python train.py --d_model=768 --norm="layernorm" --norm_eps=1e-05 --bias="none" --tie_embeddings=false --init_std_down=0.0 --lr_head=0.00357 --schedule="wsd"
Each number is 500 + 50 x the weight over its row's rms, rounded and kept within 0 to 999. Layers, rows and columns count from 0. Numbers have three digits each. The size before them is the row's rms in percent of the matrix's.

# layer 8 attention key, 768x768, rms 0.0373, rows 68-135, columns 0-95
092:475468514496454507559557372562520506453476475523442550405521477494594473552577488528511583493393504396569457508481583553466502478496520523478591413440486447516496530519470481478475503519484437466506570453522464528526421513485422570603432556434551548476495417496509404556403470476573510477
105:511513557542537592455504547409482490514617477493476479559512561445498551531547507530443458501484477538434581519467468521484494481451396491437494510577487517466522447476586568417416516580494523482502538595431463530464525490544503450553360550410445580571537603486497584477440450547517561537
112:560371509479466467572475509377491538524373574405457461486479524548524517568450550493497520514525512535495502440539457589554569568532485519508456498568436615437453554569465449577474438492455519477452442474489497483488465470531538571505433502534449561474509432518565589519516576474465477435
111:489384445438535493486469489531569501403436533511489418385580474518402523392527495572567489559436448496612503603468477464556516538563420529513469490532592429519501436490538523496468462468440411480516582441492540505533520514446423488408608449571476506485469468450492524461560499462449406549
107:440491463497520525479490505578570478427505419540499486483422455552454498485447450507469502491512545453476528496568532426471572515504524529514380494509481509496600481461510471496435472510550484484576531511544601476499574564539479489505532462464499459557467491515494496549531439498461553551
099:525496486455468522530433500442540468459520460533485474516475429450445500459468519470592554537503488417513489551482453538458568466501472456502453556528555548491553438519486557470530534411495465524548508416429396567442454613515495503533530488463400503401448448505582448490454432504441489418
097:569456488500473544463480486639561514570464525500591508495436486383487509554559550449511544518616473540356445552489555613511471530505511509520546499463585582541503475502555450486591432489459486472513450374426499495520415508531485491422442455589517455558537528550526585487588443442520458509
092:551618569475482493496457542539474526527484504497487415583531567484425414386506484574485496455604444499501559460358452511476523508479506555534529511462536482498477483517495430458518566492465473465463395449496504505463509462557618541471515468437572435553437506472456542559531475552555484497
098:488459426602509602506456461448473494528450511595519464541444527465513612547520420449539497470400558473509505504458524475518534477413497527548476481525493528560501496446498459493534526464521425459480530530510532554507539571482465522488489472505458490504469516500552538515537553478440466525
103:570462582530475479429502577520518428515490537507460514547497527448486505416508490520486467515449367583465455529400461533535573442475366507418560495499542510482419507531556515347397496501487555499475438563530548442470501505592541482489466559480597468492461594443480421516501442513548502457
098:436521475493511463554531433546456569440502535496462528459528495452513483512466522566504505472456473540525507448468480495489366484404416479446509455499542468528475467470429559533422480463406500477518477482504444511450582455433540473467535481425489455475574560525509479525625496524448491496
103:496492459509563473487404516511544448522546493526526569523476501490537514483530512454445462493519475428522521495473505466500488493513467518488486518512533433465479361427491507512513459546569463479480446462413547532466488553535464457545467502567500489512531520481611597496608543414520504521
102:503527514475543506446477499455454525517575570387463460553534445513612467573497500406456493473520515462536449486461485529500540524494528529496546558500464553472519514512520510504445546522411574500352521467512530478456539465465552484571458511657476475455484447500560552414497591505494440458
088:407383514598468487484549574538469453583572456533532535483482493485552505587510515481546572523455401609485446507466512589525530494392471475481412484444590527494426476459460469522478549551537391466503516521478409487580413561502416502578491556494586396432480459594569517491523546586465525487
094:432482510506448596446544558539505374434553465598479539564465578486488510481525446495552580441451511449550575504525590498475435479431455494452539492460512451607435526490565442559548536465590519476469489556581566523539435496520568496455551466552521557466479571507469446478449486511544479491
109:443519449511479553500561460545578471476533483496574414548454534519457521488550501584447491591475522443471524556448494454466508455482467494560539509598492453472602472493577496457473514417549509525488496540571563500503476473514540394468549395549455460446549472505541515475479437515532518522
101:420456521481470555465552418654578491485507490569488484464526548509558497474489462474507490479491552494596522466508575396458386440495513438410537525484459401551481504454553542456453576537555541432513485507499537532569509478447480413509559527458579488570480435538430440434508464570493542502
101:437520457504519547467440516373489499544419582457485518444470476525539425533516532521519442492479430507475387454562510514484528487544442532432568461483537611534503551534430541487480440375428359553540494475455459465470494465464488616514510431520478602518509496503524464551465539469526445581
100:492485409512558515497475508422452525486470478415541535460516439506536435538493526564461444421474541486519384486531390550506553522482500553513469520477498601476397458581436482562427464506477485558455498416454467535492522524526493555518494505501496545489509395395551575451519611474506466479
108:484539451537521568483511420461416537444413418455548508504440479559491476560569429525525441595546612543497483507546494408504579522543581629430530465420512583506521563513526542560572405472560462504481487471578583544551562516536430394506480463563481501477464489473543554441464540523524464458
110:395520519463459485587508438630543463562634482569449481610598509430542486430554507464501515395564471559532529505526489499498478500423593495421583479607524399501465539468507525500515552502553591505480505552458547513514560557473525506523424571453563514557528487453446426504523468551571575490
096:466469475487477539425388579494511450475472544556554541486487494510360473455494386434442555546469472522504476562467577441529632545519444515514427505493515547551498460562567527518532470450583503442558536549477535459555591462487494493565505575436438530502590540570587448504538427431506520585
110:523465476505488539490485479578593419444527477492594408544508593523454528392492513583546488529423462456580594547489505553506557496479411494536422601463461485560504483449482445572505558484462412465466450469482490539445463504460512445457551399436446457531494622505509565533483504495432467502
101:466451474434448446476488464489525504410434495476566476546518566611501418439419370516484462529414530459572517486605443466561576488507557506540554470494437460509506521531506484515492513434488554414471472601557555375535474425464532463461536443515403464520542471528394478461555554490501497464
096:491485394505519383534610528511552509486559550465501559418543513468477494502510441431438480523544501526525497603569605546493552492536499503511511522477501468438515515489469510454475399597514533454566598471427534507593577436442408430564485552467371523450424561530430413512436426493550477446
102:537423533503612524516424515433567503559507554465500533551534406476461528511559584404550491439453446586418481519495493497524502589428484541500621439477535469506499405464419448457483546457447516541406476562489462451485449488580434550496537538502498486516629443435425507505547504514459403494
097:424501408532522526428529384511558559588481462508469493529410552409522581556576519595564401504497549489566477486433575494442411566532465362463485486489529375529402531511468467587600545581502485492491454490389461548471474496448548474511484505489542565483512492587503480447434480662415481508
096:420535520458459445500618495524567476554495554497432443527522471411437614545487551570496465549600342597463469383440439520540426472551451419490636567524542523496455437498432528438430517545510441497459495559487389512437551523539573461536500449402532494507580486471467510516489507620463429488
096:470554504523541564446510461505490517457439446450546519465449499510464532497474529469560489535467553565512464540437476517517554509537428599533472534506571510506433445448488505447464557449526519563506507537485474410534562490510463532537525593537605472580488497462483577470558543592505586478
099:368537598577541530466511568389494546396542451469472473464438568545403435461424484492483486581421478527509489538485486515499491431513476543548549539363458611537513519582531579523526465354576568498548464483558548447485526523495538460569494433515583562465494508384455442441494531467533565456
108:575492493500588523468518419581523492497492501421494474556547528485479486569554497513405453455390481451604484528510462395465439529487471502494469474565467422458489583484532469432497472509540504419499403463531555505384537508408585466512469554593450475483468534520521496541460501531453454424
096:526497536519427547513446483496518499570517481502486509547521368464514527459493627494455523418486604577426439411547375519438536565404542536475555453539487514534400521493493408501414528554492581585402475488460493476492454477545582501510424440509547464577502426424492470486602578493546458481
104:432476569537461467486505466468478593512572514549439527518419521476537546494455489440598526582460478461525467438449448429480550400518491431564559434484547442440527546514569456466484422492458562493568542448552576551477422462513520510498588489485542412575471630406553503416486490458494465463
102:403474550569580597535508553473521479507522510453500494569533544544489561506485513474580443587344584540539547488468449469375516450465501471589565476430480603560431523479447498454481557469517563588506440542589531520509464508490468445465580387425519521463561454533505462504513532565474461442
096:444558511542582535474509529567541536524468559549459501417543472562501406520480424448544446583647460454495504503608558479581471463564462505435410486560478570528453450527495544427505503565505552539538411513483458481418582517450473511483492413584474457491387557560449420570475470432571485514
095:483574438499547434580595449569516472554451487487564536564546548488638506518528565463475487438540531523453426337573508501511429442515468522543599446441509467467485496417420481467457457545507517470416502544452391580472408507464482441541521433480531455511511508508485492633531451417515482405
097:563523465491513507553475594550508463617497525474434590530516549463558430512453561488542448464532544544514479491480452559524578463438468422505582484537524571466454519545510348438452540493502480469481476606543468489572442535526485556578448563564535450458527485405507612454418500433547482541
096:534512477504501618440473502535535444434497399412564570528599546539491595541463561431426460467461514522352483570537502588454601534497439555566450472515428504507534542498536506441487520541489450409484548488485510576500365410444491509485492403463469457505493558486596558467456592457573534365
095:555405503571478499449559439532563525518501525451526502547606381538508454461558521532503516506514423555532427516398533518586552428561482519463606541498433486543472455496536428466479519473585525466493402426663538606534401455523526445498500543424506391494396533445503486517549463520572441429
103:541510521438463414568446562584553474586550537466460395490527495429487500428471558499490507521465493429592513476494449477483486535367485474574531534609560468536434530424492504553555536530457504482482522465483426453476601617492610587464583553468479507513564592538555495545580547539449386477
103:527483410432464513539533512506476450466438583527579487491504590505418408435435506515550534498493563477495556511437502541470463561554637406587539444515492445470521557473490452568508572452515538494474393520512485577529451426424546501448413495528537475427442426546446517506493545478503557419
103:612570519521441526458458618567561495532494523450482515542494518503492457573553680509500492523526436485464528443455486605506540455457439509486547449510556578479559549494499556423516476488505462546542527558520546543464520516480494505515426512543508484434498635523451543431492445506514634579
101:474500430477436452492504462457515487531470464507520496515438515506372452551441430473502385499535493511529555509605552535542505526540471465524442359475487489472531526552666591561463523491503432482504529574544567456450445469480491501573545528487441529442498552529540536461457469567453650463
094:549449600470579499479587558507502571521538572496500446593422468434365589488480512501477511444546401574542515529429547550478365485499544363521503549494450541544424449602463500525483493515510429424398417474449440446500514513458504508514489450568471579467549472467519523503496427423455558417
107:649508409473487485499485487528552527572476491452538536478486465498552550440550503426530487442544451610458460523460430530436624542463503516480562448544502543425456553572415339539413611479531550449532520570543503495526431462494515415510453438441509378529429518539517570542543555443627515408
098:364470446563556555486553457473470439466376488491499528432561491574543509437543437532451488478573514429461508497505532500452452528509463486459373489488487502530516482442561512448422408477552629518524547534410550562512576435485411493410461397479405437482535449526463490470458479491494485589
103:504499446499519442487537464558503404442462443410490485484508529542465531459481533447485511487513564533520526436469538535524569507454514478524567488416444513490588552527538546497477560502571442590496421578596511592593504428580600569577524407527497461476475451554533505500564457493625518491
095:505375466429441501495603528483532559559488502531448417582547451507556477535517449437423491436590524497570374513497536474610502491530461516509488565418493498463483507548428426578507444548456518508487446443446540552408514428385491400466581550501565417464445612493536448445550531547586495482
099:602484542475388523564441504536453503574498505443492448509504475468506415443438529477524506526458553499478490558485413510565504529465630521557516541482517467534501537524504550479547486373520593532543504514563531478442391473495591480442472517594515532568544475477522441545637471457398430490
093:429541516487528552505550386524529541585493477582436501514527503388482440504546550430468595420570423574492624491483440458518445404588492486427515500583550483496464482542465496476472522488403500492465384571432535513489487464502443456451389435442536395529516466505501510556513557581479495479
106:474569500527448575516535514463452454507528507465502542452528451619429508495524546594394485446548471591476425509571559474463562494438563541445437514431425528501521388588487481600422539535581530576487481542484552425518444444551530475557428397481519492543588451436492480452577575451558494497
103:493488513396444536494441421535479528507418497491486423510478463479421517497504455475520541474481560452510490549545466435487471449484504579505496521516474394505434541445549563527484507413487432552496593490455458570498481435399469503470479488456563507583542536450516496515447428413554550583
096:554514498456486486632539488473487521556585535477522485514469486472510484407518565505452508449492513540524502462487454499414578599457495522505608410506558512501506516469492414448469499507407508457511464561552533441550494450585583523419541494481428444419587544531428464533456530464523478402
105:609482479444469492491567405571491595463570481472530431548578575530525522502536475485481497512506496546480487396519568514431561472411576594467516493454485576453483537578448393603519553502530546488434404521491517524595466474479576366514405382368463499484464431495529559563478537496603565488
105:483511618432480555514480556614448513568446436462492458547482574577559469422429385470412447558547485547634535495571494501495506473517594529483425562557491482557482527509514475498566516529538500546520433510455567555520544479494615531452468461526475523535529542483470412524484498506510439455
106:523499486469473477421563516556496477452523511431533523563634551467524532470476595449453511472524579552468567522425513541556534527494527561584455573525583553479460571488522423529365526530505479501496492497475559589485532395517612451501466422430418413559537518507605570439535547488616518488
100:490465575473410517540540478522480518434440501524532511432481552459484482520515508467603538611471450485458530514508535599592403534581465436470540516533495485501602438401400623549467460490460382478554498498424495434478481599482464652489552488465420462414488563546484458488562463540484432474
102:514540582518479523539505532554520526388498441513555414516456464538566517471468462530507436569492608506518534481463416505552583503434525529441431589426471539540561480461542494507418449465466493455497436544399453469472467516596533520485461491543446528370528453394403452481406636540541456558
096:480519563444509443399496448538622466519435518511446460500622557481516447477528503518602395540524552452477556502449557500521491480465473396496544493512593574465490488473446530500534492545509468515464469552523497411477483495404502573518473551576575522481399509518511430508460431590486434525
105:509463437501396511402425575641499443473418549531495437517575525545512503478472517457512494461452452581590538505493513536472653524527569487511530573413450552439535430531453423544528568531510528431463473523548542485514535429477644516448406516493469491471562501438535518447546579484523516449
090:471486513478518523423426424522472530617438545479541463559513525440520463488486477491587379509459476452564454461546470504551568489417574622514480498465436577455513453541533464480567538520480551409522429482424486528529491459555430449520454552529480580462433494532512553508473483476561481454
095:477507538594391515489490560512546479481483444542464501559555454505474533492521507499439666440494517511476556552449525424384429573449499327441493550575572477515574479459441470547502537441576537547501518496488611490476555584566520552484504528474499508549499593534434402521456491517537536499
082:463546519528551477541526507478550470581427485500501528554501536528444522543465612480597501498533593485535538463493535454519428528537511564511465431487512477607471523463479530428480513479554455501531515539474538554517444589528382494471505436509505519541570476528391446466613559490525618537
085:452479515581498427498642483478437512524484462545471557522467455512513460540585554432454540477546525572465531442516465454433471550456495390474610545484509438502512512551406502482479530476427530505504516438373536460548540565469415573440586572514486535526510501534510410445513529548436577476
111:583440483456518504524599501494579538412441601407545407513488528548534542465465451530513447487499450497495443474505426569558571458464463595475419511488498605485432473507501441440435492428462504576472476478505467517532461345541539519517396476502481431503428396491496562562571625428503452511
108:556486545542506448495466552551502467570546392500565517557550458490460441484502531548445531436442581528508466495515387448483462499450541495570518553461535538519457386421536515538497559436518431483483454534442512461485416503537498541468445532463458469470499598546522468514464511544498439520
116:482585519562527478483485563496468415595568432567474551461489396468474555565531540432473542465474458460522491561551517419463424439482493432494479412472488464463557491506523479536501537500508453464531570493426398517481511576487450571533575496512521520560535592518553489506415396497484598553
118:410556533478546479461442546536420501594481445621452498615536467457448511507565548543548492468518482505495581504474556402421373465493503489583539498522504416475548453497531541513565517515521480450496516529453466474480475563489424517559495493502538470503489577529491509550422481604502488474